python train.py --n_layer=9 --vocab_size=2048 --activation="swiglu" --bias="none" --parallel_block=false --init="orth" --init_std_o=0.0391 --init_std_down=0.0 --beta1=0.95 --weight_decay=0.081 --grad_clip=2.0 --steps=2273 --dataset="wikipedia_en"
Each number is 500 + 25 x the weight over its row's rms, rounded and kept within 0 to 999. Layers, rows and columns count from 0. Numbers have three digits each. The size before them is the row's rms in percent of the matrix's.

# gate: layer 2 MLP gate, 768x192, rms 0.125, rows 0-66, columns 128-191
# up: layer 2 MLP up, 768x192, rms 0.125, rows 0-66, columns 128-191
# down: layer 2 MLP down (transposed), 768x192, rms 0.111, rows 0-65, columns 128-191
gate0 096:482513500434500501519486520529519494513492515469506493527517501534514490537502494545531487484494539518462504526497494520535515503476515518500471498503527494500516497546467525489466497488490518
up0 100:505506508509498470503483496478528509486493561465532508519523509507461516561520513526543494447484542504488523504509495513465486490524525503490502441508531477461480475499468502494470477524490488
down0 098:511483523487533477489512487477551529507542466513491526509505509513498504474495491512543515488555451517474531509526486489521493469537466494466485515483549510546525496466542479506468519479526514
gate1 095:522506507504493482523496541545534472483485500477459461495492492480499526488506515459462463466509517536470522526476520520508485501472509466501534539531484513497531511535498480490497562473466487
up1 095:505543500486504509502475507474513492494480478533545514536555536512526494513490496547493507521512497508479522448514564470518525532522496546505474511509517528481497449488534496502489458487489514
down1 099:502505488479490513476494453497522502505489460505493478539516469530480539464509501473461504501482467505500519495534451518498501522522454520481524526486503474477496546552473503489489521502480486
gate2 096:501488497510507478549527532477507488500487506481517477497507488496524511483467517473488480479477506470498492541455524485529505470484476456495522533530527488500485533517480485461505549470490529
up2 100:510469453511493445527498495470495508474509511465492501516538509500501486513468504505497494501488460469475513524487485491537510462463457512516502531538499508494468528479486520472504504486484485
down2 098:459490477502498479522494493509492471536506503535508459503469481512492526524492496488530490561535488528494509537516492527548525467551505501492498467505495484493526486489470500453482502455522463
gate3 095:517499528504447495519500535499489526504451497487496482508474480475499496477521506471473531467504537482523510470498481527499504522486476552538510532501459486507530519471518487471515517496456480
up3 107:494539518481482524527498499491458536532538465535462493491477506508480535461536454518518447499450478506510495489461474471476499538496521513510456505532478477513513486509488473494509487514483527
down3 109:489506485517470485477480504491480500479498465479476547540501506444473508495480526505519508465512508498528479513473489483510519517491534549544512501490500485495508475480521484512519467477493481
gate4 102:528517538538495464516494479507513547505503460499475536496545500490517511498509542439588460521529458494513527493503524494498548499513521476470459512457476513478496464481524490480549500484537477
up4 109:456519489495482532492537482446506463487478548455503533484436524473502498516516537505505515504493504461464535452527530494483547478427462478500507521520479514539480496520510532507486506514521481
down4 102:517508479478503517450476524516491497542534463537464500484508494505500484509505504529522495543462509474528459497517489450522500481518532524483518540496517439486509461483486512462474510501461483
gate5 098:549457526462491525525521474512496521506459510522484473514509465495554515538462500534497523491508526455495469471498472493519497496500481475471490477511503502471500494519483509525500504503459505
up5 100:528471508459473518510482475495533521486489498498514509550509531465489489538482477487511483471528527473543516501472498454510527515537520459474494487514480468493484480491502483533519474541473514
down5 100:469509534512522490457501463482480509464520534454554511481499556443530506508542508520509516498549507524494495488481505544482479488491492451524450498504540470492509517490474536501463476435502506
gate6 103:509476514482477504566475522495454492520477497476532491520544521496509549536496509513526511525496545488486508536492521521508491530524518497525539515534504479491495492534502511491468471498505493
up6 100:533492525547508460485482540571531469469499453520494501513496466495464488482504526486490503493507562506490495481523488471534520495476489469503518490479500504511497535488513483491532536503523496
down6 108:480506488488510511475525466487538514525539495529488544559465493500511492489513474504515490511502467530503462467517538526565499462496496516527480482489490497508503521504479447486563522535455511
gate7 085:488564502493447489503476542476506517469527492500544525506535483495487505526520467520525521509481452497468479522494486476500510516479510522507495490493520476535516488488491496488496492464488521
up7 088:510532495508469483474500507485499521477480490525518524527536503490509502544502481529501505492492464489494460473441515477494511503490539506506514480475517470517484481496480532492489536466492525
down7 081:549514451517458514529544495488535458506517444539471517449486475499509511540505486512478512488474484472519502477501502479511480522537529478478526495507506494512486495483489489457544491456533496
gate8 086:530530538521510508475480533547565526447494519498486510560456519536526486514473505528497532499493495479486520493491517510516521467486507471519483455510512496508539500474477463501499464476469533
up8 096:456488477482489496490520541479501551492450470560502504524481489549543500502492496505510498486465504486505542521507506516477511518500476508480501493496459490492501505463470507522495494528451514
down8 102:481479508464476460496449499496485514474466508492518507470518521445513532546524488507503492552514519479551484477494514515454488457486507531473502494488461489506527528495510486533548496511487492
gate9 091:475523489525539445504507473487519525506478538514504468497510523468501484484474526495511509502490534521517489445492517513498502508489476458489456488480510520495519473479507517511494467477531488
up9 091:510510493483530492491516473516500451484496553506511497489527535501534476461556521492496495472499530509510547464552495549485483499530493470454488508496536510500466515502507462503509470514498503
down9 104:506509513488469485469503457492468524461533494498512462498491461494486501507493496523499474449538492503477517462467504486496563480493481527509513471485548538504476472518492488497527563506480478
gate10 095:516494508492481524476482501527517501457481487522462442482504457503495544477484452493516529526481473444491453495454505521475518507514459520503482505506480442543470504468458573522516506491469472
up10 101:448477514491562535504531517504523485524491493496526511492524485456583454514513484504494480468519500524479528522457472491501496521503527509487490524498493550517521510533492523530527517499480549
down10 100:545499474464476490501495485510479518540536542500528516558526488461493540478516505536479481525509498568470506509535505477507507492534534466502464474529504504529541468490509496498538472509537506
gate11 081:470496480493481456488471510544478438491529490521513539485490523487482506511484502503518465526504508486461496475490470492531420479506505504493499464526490506514475475547481497536512488536532489
up11 082:537478496513491515492479508492502538476459527482482510505482511513489497530486452487471488498503483476558501510500548527451494461496508489516506531449506464467545553392486525534489537483493527
down11 090:456444488513506490523492478512508508529492548477547484512492511496502509503474518486515496491507515483531550475489496508506513473500531496477461506456489476463497510482536521496520508523522511
gate12 101:493513455473493481521522510473506499506482533438482504496495522500507524480545489457544507512537500536493478492472461488434497519473545500442494449537490552507495491479495469522513510480521485
up12 101:480501550479472514485538527487505481518490477518472538475491471471510484504518503481500525520506535465533485500471471529509510520514531506502510557507482495513480533483509539530451511493522453
down12 102:479467530451519514487500507479469506516511476531482462489502510508538472508516470501555507476555516514521510523486515486470540459530510488494518527533523482491497507535466480540510510478523493
gate13 094:482477461472493511486522514503500509505504510508510504509545474541490514503526484507474484502481482546463536491486522494520488544538518543498507474558481493486508486490475494520462482508494483
up13 094:496579497512489525506494526530535536474488517490457517538499483536526496482476523474517551484526512453513479494500493489491502500479500518512494496498517533511487505499465481498514563502491465
down13 097:515509479534542479518497562514467479492506502487513509545473461514495475519542480462460472548492527525488501493514489512553519516541503528496494535493516480457509501542487493471494528472518487
gate14 105:486477483476493508519496469507504542551497513508546489507493501494528475488493493482538555496482490490556466497500440497470500474521512556506511466508498496479497492535493511477477501493489466
up14 099:488510481504478487519555492469528507468493491508497503502501480476492486447529517501501484490453477508500509492518500525488514472489529549487500487472502498465513478537516479506512503497474543
down14 094:558501507533530524540543482529530530503491504523492509471467483498491481501494506505468500457523482471486497543508503512474540559493544498499503497488492518501512508526471463521502523523473503
gate15 096:482484486540505537503464497539497482529511470497486508497498468476497497492517497529509502479506547471507473513465504517532545516484525475537491524453465575500539509493538509527507534563476506
up15 099:497477500489480501520500473516489501502503505528501509511519524471466496482464531473520518506489497496495535528476528493477512526499513507492449552487514567517512465514537474500498538543459500
down15 095:472513467537490515482528486492452446471479457501484509483476500487469516524458511505549492508469480505497482517486561510481486495513496519494471514514523522495498511557498490506549470524486512
gate16 087:488510475500483499457483510537477531533504454527444480485512515537523484470535506492505472492472479490471463526503489511461487519525495493500454495512476439478492505501508528488487519470529489
up16 093:491471463476468462513500510497502497529502498498477500491479509487479461513495507531522516480470504491494491474478463467507533525521486493486464471536447489517463488489443502520473516492499538
down16 103:539495513518471486565521490554480504512514501507507536515508504442505490543540528549486506468534478541524498552472479473505485492485512486496542480495538486530516488466478488495470490512543455
gate17 106:532518523499507466506523481518495505487486498489466480498524482499497491482505467488477525500478458531513457519511539519508503547513475511502488486484529503556491522512543502497467525475486481
up17 106:486514472502490496515494493489491493518465466562458476506470509529545499507468480503477504502467472541512522539480502491429444477495523498483505484511507476499496486510497480492478480504476507
down17 101:480511479444528489543476503470480497511494503522515456548503523513501546485461445511533478474495503470478538496524473485485463480526513472484538441483484470485496477496483463478519509543501536
gate18 110:514485469523528536548507517480494490523483519455496507463495485515501488472486509528504520500504503530539486520497491522493516462478555508513496505514524562521523490508505523515501526495511483
up18 105:538478483516488487459471448521498490495502455486498535523477478424501511500554489487508518534522515493532539492510530490480466495493511518467478470436507509512484511526497519471520514524522492
down18 103:479516500490480492495510509452478539497528537472471469455507459489544499470560499511472512500532488515522461506449498516510481474505466476511525520509500530534508488535517543492487518496486460
gate19 100:509480512505505565482523522522494479537481491499478485516533487536497474463519504513543511482551478484466516478541447504488518478505504515494513518503499508499515506452504511552403496516512488
up19 097:536502481490486485513498476503497490487468494478495484493551530474502501451462499509510531487527510495475536481460453511498514479517497504491500541459502465510525482518495539509521527496454490
down19 097:538529509445466477467508521497496505482542486477515483538541532525479509477518506471451506449509463500502492489477499496525492482498493538496439515504495462480427493498520500487498507551496523
gate20 102:557522496489498510528490519512504552460549499466516542486501482498479452498517499512497484507490526485547511537497471497493503496462520519451506505494474488461483452533555507551501447521481508
up20 100:520512496499474513504526467516488468518488515496500502485463526449464506479444503481515527515483540490478533474481517504492546514517524454473457462507562549485523524500498486474534526505446480
down20 109:497491483508538513511538510524503495468457541474554517528554489472508486522529486503536495461540499505482489536508501483504512489492534492472479500518534462488487470529474479510505460478467498
gate21 123:523509530526487464537540458531499497485466493457505453514526435466501501513555460502488522469503511499472513519510456507509490517498509453509481542494490502486503480478512533510481502483459509
up21 118:541467475552497494522486514542483537508532495487509443495471551469528521492512489535471463515527494462535515465495541525514507498489506446499493453476498515508490509493515511504485460518474498
down21 107:511471478506546505512518514493469520494529467488452570507496471511489506479494507528503571495517536499480469469505510482500522499476487523472493497476525497528548486436543486479445532499524468
gate22 099:505486491487485537470538513447520487452510481469498471522537518523518490518511478523532493510513477491485490521499495489496433520445499503474519469498481531508525508478526536533524444514476507
up22 095:545531518528481470470522531478509533532510488491476502510487523495520478477538519533501513514502541509466503500536505461482532478531536483468505485491467495446484515498549465508503489480517463
down22 092:466520506510532486507558525529518470536503508516503498492485505476561464503507521493472441509528513520507487546518506483436511504536488504486538459481500465536515514511460477468482470480481512
gate23 095:507522509545477493519480473500484487480549503468501494473460486491512477517525493511502544507495508473469500503559521504560495487502510517494540521511501515519512511506516486482500449486489527
up23 091:509500468469522491475497526502487536501477453461540482467518538511480524502430485518472487482486481491522516495516496511490468556500551495510487451486487475478539482468504539485510511513506498
down23 102:457493522508469531496481538489515509462539533495509496486506491440507441542476519507483521543484539521468488464487498494474502490485483485493505525523549472506507497492492515490470493559478476
gate24 099:511502486516498544531528517461505497493513469483464505544504530463522490492540486466489491509483523531501526494465522482481465466437480537476509492473521497483483515486445511462461512451535506
up24 105:543487507508533476498467464461506519498497513482525493479450492530496534521469466541484505499495525471480460505518505506505474494501498443497549539521466480508468512466467478508515529531472483
down24 101:505462477466536506520493461477553530503499465520527517476463507498512514554493495471465470496473538521466495539495486470541492496450544468502494504504513526470491544507521503530512493472506524
gate25 104:491518506536507494477523528480476516515465501481510474495492471507534469504504488525501488508502533505495478528537450507484529459561508493517512508471514481517527513505462473468497547488480505
up25 096:483508492487482520521505481484512529542518548487471536496459476493496506525489508455560533516472500522492490497521478511498529484535532509520461488488521504502522515500455495500503487495510526
down25 101:474533457502515465521491503529487530541512494527534521511469518488472480459498503496482507493523497483545541515479534510493479518514478462485468495503529529442530427521516533505541490493484493
gate26 109:454510502457499498466515514556511466478556538480486468506549533547486512504545450496490510528520503521501485531447471497494495474494533460507493491505503515509455531461492535466542505510514547
up26 105:455516513523501451531526535490555468466518534475479475487483510493497537531517499557518476513497482528502476518517499486459465475512496520452476476520557466499471529487489517504535494505514499
down26 101:517517528497549462468533500528540507476525496533484503493506510553497531473515474520502504526515441489507502504500511505500473495537537459508496539487500525503476483437514532499474516535509473
gate27 103:494523476514499508466500539501470479504460477489575444526512515484514490479514484488559477550489511469526476489464502545461497527523544487493492507484544474478456501468528491502443508481486511
up27 111:463531478497477526484505562488494488480519522493516517507566516504478554505518533470495491553500507474493498493470528514499530475471477541497497528502521484497479513456520502520485491486515490
down27 099:516519504478525542509510474551515474467459510521524485476496511540514533502491488450482546512522507494536510527543530477504488498553518472501496497473511492442492519505499510519532468503489562
gate28 099:489494484503484498519517548520504491482490488496524489504505426494503524498506473490566456497528506514502461484503497506508495479510484512485443474507512495511436515512486513483537515490486510
up28 092:503491479505481488539532505519545467515496522520535491532520447479504514508503518469514479508516459469478469481469496521469503489484432545501499485490483487524459507505476498511574503517495540
down28 102:538470498545504445476477490496549502525571460540552530505434491509460467479529499481514531534487467503490512468510526529450508517485469494473491483507486480541501505490502490501514519458452479
gate29 100:519513504469484528500497506500507523510484518496482508474554544480507472488496479497498446539467458494478545485477522466479528479536514506460508501491518462457502558497521475478536506529490488
up29 102:522475538520475465501495505474532481504502458492474533511502474522502476511480537469490490518488557513488483495438476500465479517480505529464512503520513514527466503465506521481482517478462541
down29 103:495487501474504522490476519550478507511493499468504483497469481504495525496456474473527510510483504464462521540512502510437516512480515504476500517498497519494518475482509479473496533495520539
gate30 106:538478498494502501519464492510509508485494529509513497487463481515471524515500448491491485469448557507477512520497520529536518488495477502481510510485532545522467507528497493497492525510493513
up30 111:507529454509485449495483503453491486475514486488482534482491502515502513489481512563514517520520471528513525487515472486472507510502539469526508510487492505492557481494536466468557512488507493
down30 106:488513521499492470464489519502456516517496490507501513463541516477493516495487495503464547476509481471483515494553472532535495473525479479535504490499514485536438493486459558505485464494485511
gate31 091:514521536526505523465543501510489524521512509518542502496495451551497484513481501507513491492522506453523489503473576488506479503520473473467460478491506481489529483498462487490547479478536470
up31 096:504523477523524542527527510536500524485510516422488471520517511488513461508490518508533493486526498492467506444454533532472462456521496462454519532504514482509502497503466504466546507487551517
down31 085:510494509476511496520501511498470509541510515514495517536496480512505454495462460465459522530538473516523456529490478482513490504494510539578501511493496514506504541488533487528462480544467487
gate32 113:504489534510529498487502479508492449488487513527505471539495516484470473509492483480530530504492513492506457534494524465493509544531513486496457482509530502479470467509481492503492509542483491
up32 111:491468526516511525477474473466487470496504509485473509487544509480498511504469488485520494462503478459469504528464515471532529499517505525545474550522542480526502486521523502514513514494498531
down32 100:515520478468531474511537490478510505481523522536541509475492509508459494537500546484501541468507496498499504470466533454506495462500473511478518491494530480463486467520499487480454482505540498
gate33 109:528467494468500517476500475454497493528473511516499493531494523479516486502546481517471521460484496481541488474486468533526455492506495504474483533487510505537508480496487444507470472461485530
up33 109:503458493484489520515505467480497457544484540513499497475491474519493473536497456525521539468523546473511483460493490484488487493522462471511475497520515538496520498542546480475499533494501546
down33 106:495492525503497512515512473530497526524468511499466513531516476455467472505486474521490476554475454527482500513521499540485507544498535469509503503486515510500494501499524505504456470501514483
gate34 101:473510490509493504444511494520458521499524479487480517520532512463501494483465452462520507507505450504506495487506502515496512511506477531486527501484518504503497536504485456514553474545510510
up34 100:517469523505520513531510483466489527506500484489475535418479467517500507461550538527450515543451462493514474506529481487509478500477497496509495510492526492488508494499474494494467506510537489
down34 105:518543509492542516488536509544482474475519470504487491473510478511506483498452502498486503494455521467537545485475511526522515467520483492502499490464523519513488518521548524498490525529511498
gate35 093:477516506508508506540501487516528554438490459488474523495530520499485492517480472453543480532460498502541540499491494518500502546486494531452501512533497519509503479494497465484494488497489473
up35 098:476462487533503465503505524528496471471508494490532490482452479506473552491499517519511461498548465497494513498475483471470504519499554518477494481484503514464526497494511505536470512500514498
down35 098:508507547513492525521502466484526532531530526545492508555485463524510509488510495500553489504520507501495517502481462510488566477455534522485487507518499506543525524511508504490547507502476505
gate36 095:513538502480491508488520522503517495484462466496512503480530483471530501518551493523495494513443515544473498508465497498495465488477465534494520478479494472511495514500507475527494507509475503
up36 103:466465471527502464532494489516513495484496505491478508473492506509458520495446499459485471488511475492544504527523486517529483508519494524539495533528508530454526484439489490534505503511513470
down36 102:449488476548476433500498453485480499503551538482459434535454452535511515477483486543504455515512491466470480494495460517526525464515528497505464514516509513458525516503510547510487510456498503
gate37 103:483494530487469579517488519472539525469448480513436483473543494487526509493494483509535460535504452438482488493532492485472495511503514549466531527530487509540510538500480530494498494516503502
up37 109:470491518494507498499536494497472512519541468459505518512491513500480526491482459511515482443496514508503499497531489484520427528522554477483509509498493540491449497525523495461452476505523523
down37 103:511479513456498485451539488454528542527523479503493494479528534502495552477498493458499515514528564530568516542515518521510477486520526531484504528454501452493547495532505519538486501526503488
gate38 108:542496493468477514475495479508508512506499491514518471427485489468465522482527465468444516556500443498511517525522498468501529504527525507517519501441508507455494492501495482481505512526529535
up38 116:571473541497467530509492497523549498478479529501519484482529512483470516510517505495474504556467511532464485494534483459520492493492522492530494560472507475488512522467484493486561516535525498
down38 104:503509512497555529481493492467490495528498464496518538485485510497474541490507518529494502467494496539479508485489532508531482523530487487485481540500549502491505520516506506513475468507499502
gate39 091:511502495491546506540524517528451459490539522487496490460502504506469481502468494505564534513471488504504479499475477473475535530534523522493555495515492490455501483527424491512524479501543516
up39 096:496504495492480501525483504458462528518464503505463423508448558517468537506506544486456516478519505497517497494487530498482519475493539472480503519481462522534512472458522502543487504492482467
down39 095:516481476533520556494500485495479476520513453479515443502518484515479532466495520493508492504529497504465472510527502543544512488524480554497496511500439537465490456529448498504499467536537487
gate40 090:465510542483501471510514534502474471524496491482451474484466530471494519492480524542503488517533509493502488491471459516488507525505540460508530478522504489494505503448524507479480497565517492
up40 090:519516470534480548497508477499523554478479546529515498501482447529500511509525482457497523499479499507508519506533512473531496458501471531514510504485496469491531496544485514473504493458460527
down40 099:476502541491496535494537493465493455514524466487518465545443495511488553551472493455496490483493481488509504487506543494475478508473502464462524533500532474497501486514509478482470501524523514
gate41 103:527471459497534446523530493480503496521529490486530494489487502509535483504494551496509520536505487487483517512489544482492469489501500485470499470488467562487487485482504437537505514481524527
up41 107:457510479480491495484513528523500523464465485521483502473497520490507464466469552462478526494461497499499468454546535517518470479532498501555498511490471526481498470488483511502530505518527482
down41 102:475486475518548499531520487455483509532446484521500506499483562502472512545498448519498480528493502516484485506495473492499479512469500497539503552522527507505518539506490498485522484507504523
gate42 092:524516530536472502485477515464455502450517500480477481526470464492442466493470453476475487491500485509452436473504468475529505510472523448495495530515455526502473496465515494478488543527486500
up42 093:490467507485466480485498517450479530493489512468514488489513500511444503521482501492499474506498466490507540479463489517493450483481493525528496487512467510502478499468506486487480527502419504
down42 094:537531486470488440514506502540489509478503487498527501489475526484506502498508416461535510505532492440487491468523492527481538498490519480451481505505485509495482493493490487490542522521487534
gate43 110:519506519474507476483499496462495483563535475552500495489456497537482487505535509478478535457488480516518466509524507488529484489544479548468486532464487537469536478494504493487529528514510501
up43 104:520520500516504487431538475501513459505510544470521435529513483511510525493534482445451475496501507484470509481490496490537457486477522442510475510455518544507496509517502484506532479497517510
down43 105:478514461510573532488488519532503531490481506534522501526507440509512447467485522488496541551507546455497458536502510493515505520509479483465495472470500531498530472559500524526484554466482489
gate44 108:482493477486516498492507510500474461502478479476514457463530522453527502496483584528453492491551493538457505479492468524477528549440462461444478481459512482491504499483459491548472488505482517
up44 102:512508503481490521484530485463505481482485510498517520488521465465520447476483521495492501530511444494477500509526502550470557497483485474487502515539517517511484459490515504543484527456470480
down44 105:493521476460531526528499464500495484493489503476574533511483508529552504487525523528524496538505488501513484527509476487467494477516487499540535530452540490507510515483543485502471492485504536
gate45 097:507482521518515472486510485473529457551509454511477491517519539510527469546507485514546525477519468471464527484500499531484511548514443520503505531511488522486507436497490475506480504481523508
up45 098:534529444496503507506514488534481529465504525499520463563515519452480547478445514515511545500485516527535501494469517462533525518505529499484503493512532492492513530509474515519508506505498509
down45 091:521478499494497523422508516541528524485527499529485499478563495446490524462509513526500510495497480491516481502548547509532480497484469543495530525460520460486521469492464509525550512469515497
gate46 098:513520489512519488490490490517515502503477532496493504517458479504498549462506519498512524509496491476500505482520497460479507467472519500498552471553525462496515491529520496496531491518511507
up46 097:500497532457503507495495492516511492484458538523514525538451492491530537496492459501509520497510511478513505539488455503513494475524465473451503455523512481490536513506494491505502482558524479
down46 093:519498488472550528490472478488495518501496491505488517535494517538517476482505508488490498475490449531509487493530535441525507507484511510542458467511448475488491566504503484535525470508510477
gate47 098:477491505457515504544494525503500544530497513499493476524478520464505497492532523487480545446497479503444507522468469505510486477515530473481515479483558476492440497502493465522518497482497523
up47 100:500495498460495499542524499486532525520492504474533491510472501479563479472523499511551548483508536439483526506487449524473460487503535500458504534488522494507477554540474504510490538479516536
down47 100:534532473519496486484540523483572524513505448511466515489507492457494515541515496499489502521536513472528511515472500501477479483537493483498492458541519478510495547541475474488483512489471498
gate48 093:517474517495531491548467471508499450502478519491478519515514470481456487493483516498485496506528525503526483480443486488575494478505519469498463521506449488476512520515510440485517485547478463
up48 094:498503555483513474500521460520523484515482523519511504432493484530509464505553486485524529539498477539474465524496503481545456513480478506535548486492516498501506501484509535446526505498521551
down48 100:485529512470535459480502504495494485543492510485504515465541486500524486494536513505517492467509486522516466474512483490482478498434532484534539525518489504504498531446527506552504488496539455
gate49 107:533438518498507518548532550484483474510510507485482493491529480513498463527519543463522540500515494502489492504471450474490541489456462502499564496501529449466511469502431523526510481514515495
up49 118:508513496528470493530518493497505488486527506458508501487459502510499524530552547498456526471500489465481483477524480501524482522479451500468525520483473491536512496495537552515471523511479516
down49 103:522458495504483476453491468488460499476466461486495523489475464500518520511487467527586462514482500493520512471541483478484489493515555506513501492504514512482490520490484494491508474523500510
gate50 106:459499472546482458488487516477494540517490476528530510539484525522495504515529487465509563486524509495499507491530480512499473517478471503523476497444468464466492497467537495535486492474492500
up50 102:487511482530448460481481536493484494505483482527491502516513494514489523486476584515469518486529547490468489504515542510508483515463481519484465490472468486479500494504529487501528465504510534
down50 102:475493524462532534485522488478522505502486498539497517501534562520498535525524477482490463489470474567502520501474516440485492472514481491517477494534547500472475525487506489486496507557502494
gate51 109:497448512469480521530498487490507466526488501470504540474512490478527461488508506548541537506470492495483526520538510530511535514522477514494494483501532517479478493492489493519446484529535506
up51 097:480469476474501486501486508450493504508511515554475520490524462469486482437511529493537510474488517462489500526503475533502465537480477500479435512499546479509511464486500468508520521520506530
down51 102:486482480480483499546506532492513454504516541497530535506499469506477499477463502510477490522508526545547551537516458525533407473528478529480474488506475487513454535519490480504485491470466529
gate52 098:513547455508516523484484494474493499491519500518499468540478537496476511456485496525513512520521497528490505488505516509535497527513472479456537464493510498469535513533460483517503499510498510
up52 099:516505516506503545469547489512481495496509480516493506470538491514546472531518479503542544474504467477517484535538484523453463454470510520500505556501499516543483488460508540477494530506504473
down52 090:494523471482447483502499506554492512483458560468543482474500489481447519510493520475518469511475511477470515506496457490458501480507511492524487511517491534508471535471499505448512497507479534
gate53 112:502528489506490533500494528549493508463500501528478501479486539522523504439492496501479456464507527523495477561526575475462478482498545499505489462539487545508472487508494500463481496498525495
up53 109:528475538509546489501501485516503494488537517481508488511487503525479498501491539479510505492518470488507515493544523518511527490451518546480497555490524464510483552468538486503471508457467485
down53 110:524508513501517482488521487523455518473478478540505491475453477520517509537484511504474483487524474487478514448483519473453517495524477503538514497510483543537526493565483497453465472478513487
gate54 103:487506449494527513482450501495520496547505530519493540533474512510535486477534508455473521492468494516492488537507490469489508494501498545528513472497520521550535523519497456499494510486538551
up54 112:475501484483465469446547524474478509483515497439531522518521495539551493508533525486488525535492488458527508503473497521473500542513534490495470504488510502518509456499490504490474515500502486
down54 106:475453497503489464525487503519525497551497482533487484492543527519476488544506511499511523472491509511477487500507459480466512525522491508482452448467536440481548523480487480506522503540488485
gate55 101:474538504494504511514462520469488551488517483526481527472529470495547513492518522504528501533522502459512515491537515489485514535507465542472513512502471457424522500534471541513505500474515505
up55 106:508459508524539468484516479514489491523476502535511469497492540497483482516501500542506509481494521519492461464461494477515499453504509519547471508518486561557508503493534449452483497497502461
down55 097:528500459477488492528527476509512508471443512454455486529528469528485469452496527501485491493513490502454463507470520497561463513466515490470488486466489498456494510492505477523536523497475489
gate56 095:485510508483517495515487535496483477533500460516484456538555484471513483474507518477488498469472521468509454479469497507489507508464493539512497547451556507548538500531505508493460484525531558
up56 102:548509428516538508510510493509500468541474484484467513496485465482538523481522472484500489475508520564547506497489498490507486505480456479481518532496491549564494480529471502522490516524530523
down56 101:467453510461501481532486494471512499500492447536516517568503533506521495469545474502530507494558545528508504501525444485449510483489533519467488479516491497480517469498483497522494513500479495
gate57 099:504501547484503503484518502470498499538500522488505501514535512517523508558494539475529517465494500504506503534501484527495518481475505524496559490495463532493524468520484529514510461461436506
up57 101:516505494495511492512504479488519513498527481492500516531504502508534523546487523512487526505502534519489559532507522485477501488515473458480490471523528469499469469485470506497504523512497506
down57 099:503517467490468474511505458484507504510512520489486529534512490523479529442464500453469507472472515479491463477508479537525492480485500534505483491507505504500522496491543533515478470492462479
gate58 095:479505472535470481527478482509511491514499431480483443521485495504465491473506557510469493450515516542532510484504512554517488471490500465546454451485485462480482509461541525512449478479501526
up58 102:509510498492522511493467495510514487506500532516553510476532503521518467505515492516508500538471487495515464481497495457514546498543475562498544537499517512454536492493490505496504507472525497
down58 101:482487484532544486542513515508465494513487474521469510493495477448478513489519526470510499471569561462483521546519504493473513518474507458446518489512476516515466490530530496489485523527527524
gate59 093:448507462503493478494533486510516509470477508495557508506497505453467520513511508526494487532497458518496481518537467528481493489478494542532463478476491486496494502495499567485497471502472487
up59 097:544455501498471520483491497490480521506484510496484504515471497478440473491512512512503528513506506489495487488546471517493442515500506513512478483476530529527495484522500542492527523518490536
down59 101:548505492456486510527475482529502456497478514522433553522494530506511519506502510482525530472497507500462505508493493453511489488475494489511487488489535483496515487446536510538513460465495482
gate60 099:547503490548501460475447514480509538455509472478502518459468522503503530562539531483497508523472511475463500492542477453471515509491505524440490509494469529472453508500517521502465532496476551
up60 106:511527477522522469551453499482489487459510485489469539490495514468526522467501518496502523515453501499500481518501503483489500498445500535504498519500458532521507472520508466471484526486486563
down60 104:554487506490530486485459517498484490503491469477464461485458512473465538506514490490429529483478490480503469500497480548490517528512539487495470513533513482518529506470486494491470504434488453
gate61 083:481506514548491513492502532499496475534517440469486493496498486468513475483491524485502524494521517489494450528530491502475511501535500469541457491481506464499480520505497477445496504486494473
up61 087:448498526556466493511480505496520475504522495489499536461512520438529471492506472517502496484470530496527497487508511527476488520501518494545493537528520497471453515480504505474501467443524493
down61 090:477487477471471528476531516500499500516488500519480519451473499477475506492482523488471533517477529525481474481509527505517512521499464502503490488508518497527503507500510506466506517484484503
gate62 090:507554538472526492437478554495516463501518462464518443517486487527466494487482491496482498500546508534531498470515500486505510512474483491509501498461459458502484502484526529522515528460488489
up62 091:525495543472500507500505499477493428504515471504538447501522522503482520512485549491527470524514515509442530513471485482505518467467491480483498480496495449507503473514505544523476506481503495
down62 099:470439499501491503537481482447515496480485459521499507497510467484499483502511524546543487501511519474478522514473492539504531515491471515473464564491501502503525512469477474469513493512506522
gate63 098:471509450489454488496483560492526558520519479519480500499516519501504495468480512479487555512513538487508526476533460477504505537490505498467512458475529474540514503480502444464484495492444488
up63 102:502512527549532508532472540532511516461488519525503450514538524485491489499529494502494555454514498506513517482516475551486469526476516463511484511494455512513461489541526508492475480556489465
down63 114:503483517476516513476518495488537474526521501490495524483484502469504527452524448492482494506470501503524486526503491519495537526467542526481488460531493487488546449509534483514525503508511481
gate64 108:528527526560486529504524495526462519507454519486516502517478490525557488521529470475486495488459514515512537509516520474514495465465517515503485479547487475546473468510507504469475491536498497
up64 115:508525524521492515476476521517463482478472490461507497477484515512507535489500425521481495501503474510524512493490497521490486498536499472481530495495519505524494519486521490480520503478467467
down64 109:512508486512458499505514539543513488485497503437521484510492490512504484538526486479485541484456558533509484484582545493533468486495486527498489463526474505547465502493530497455487515478504478
gate65 092:513507467477530470473468480490466487508456504495533523473466496494542506506456459464508522458519500494500521471495511516465446450493500492457489478539513481516489504460479489487501480520508475
up65 086:521510498542530509456509474592435484504513512490527478456470527518527470504521517522519502454546486491508501454500474502473450538519488508508473534548460457500502479539436499514515492483528514
down65 097:485504510536534480462460566569477484480489526522498470491535477549512487488539520499513502476531481455458515511484489500534515475495488509539474511544521526485477517501465504526487541537537496
gate66 103:499546449488493451524475545509485482524491514534471458471520473504501468498488509461505484499488453493495553505548469530520485537529510489486505470455509506427497472481500474505557506500447505
up66 104:471492472515474494494463484511482542493532510524512483501494525505515480544504501479457502452483471511479495464482514505522488509525493467511525442529516489500511468548498513506496473501490510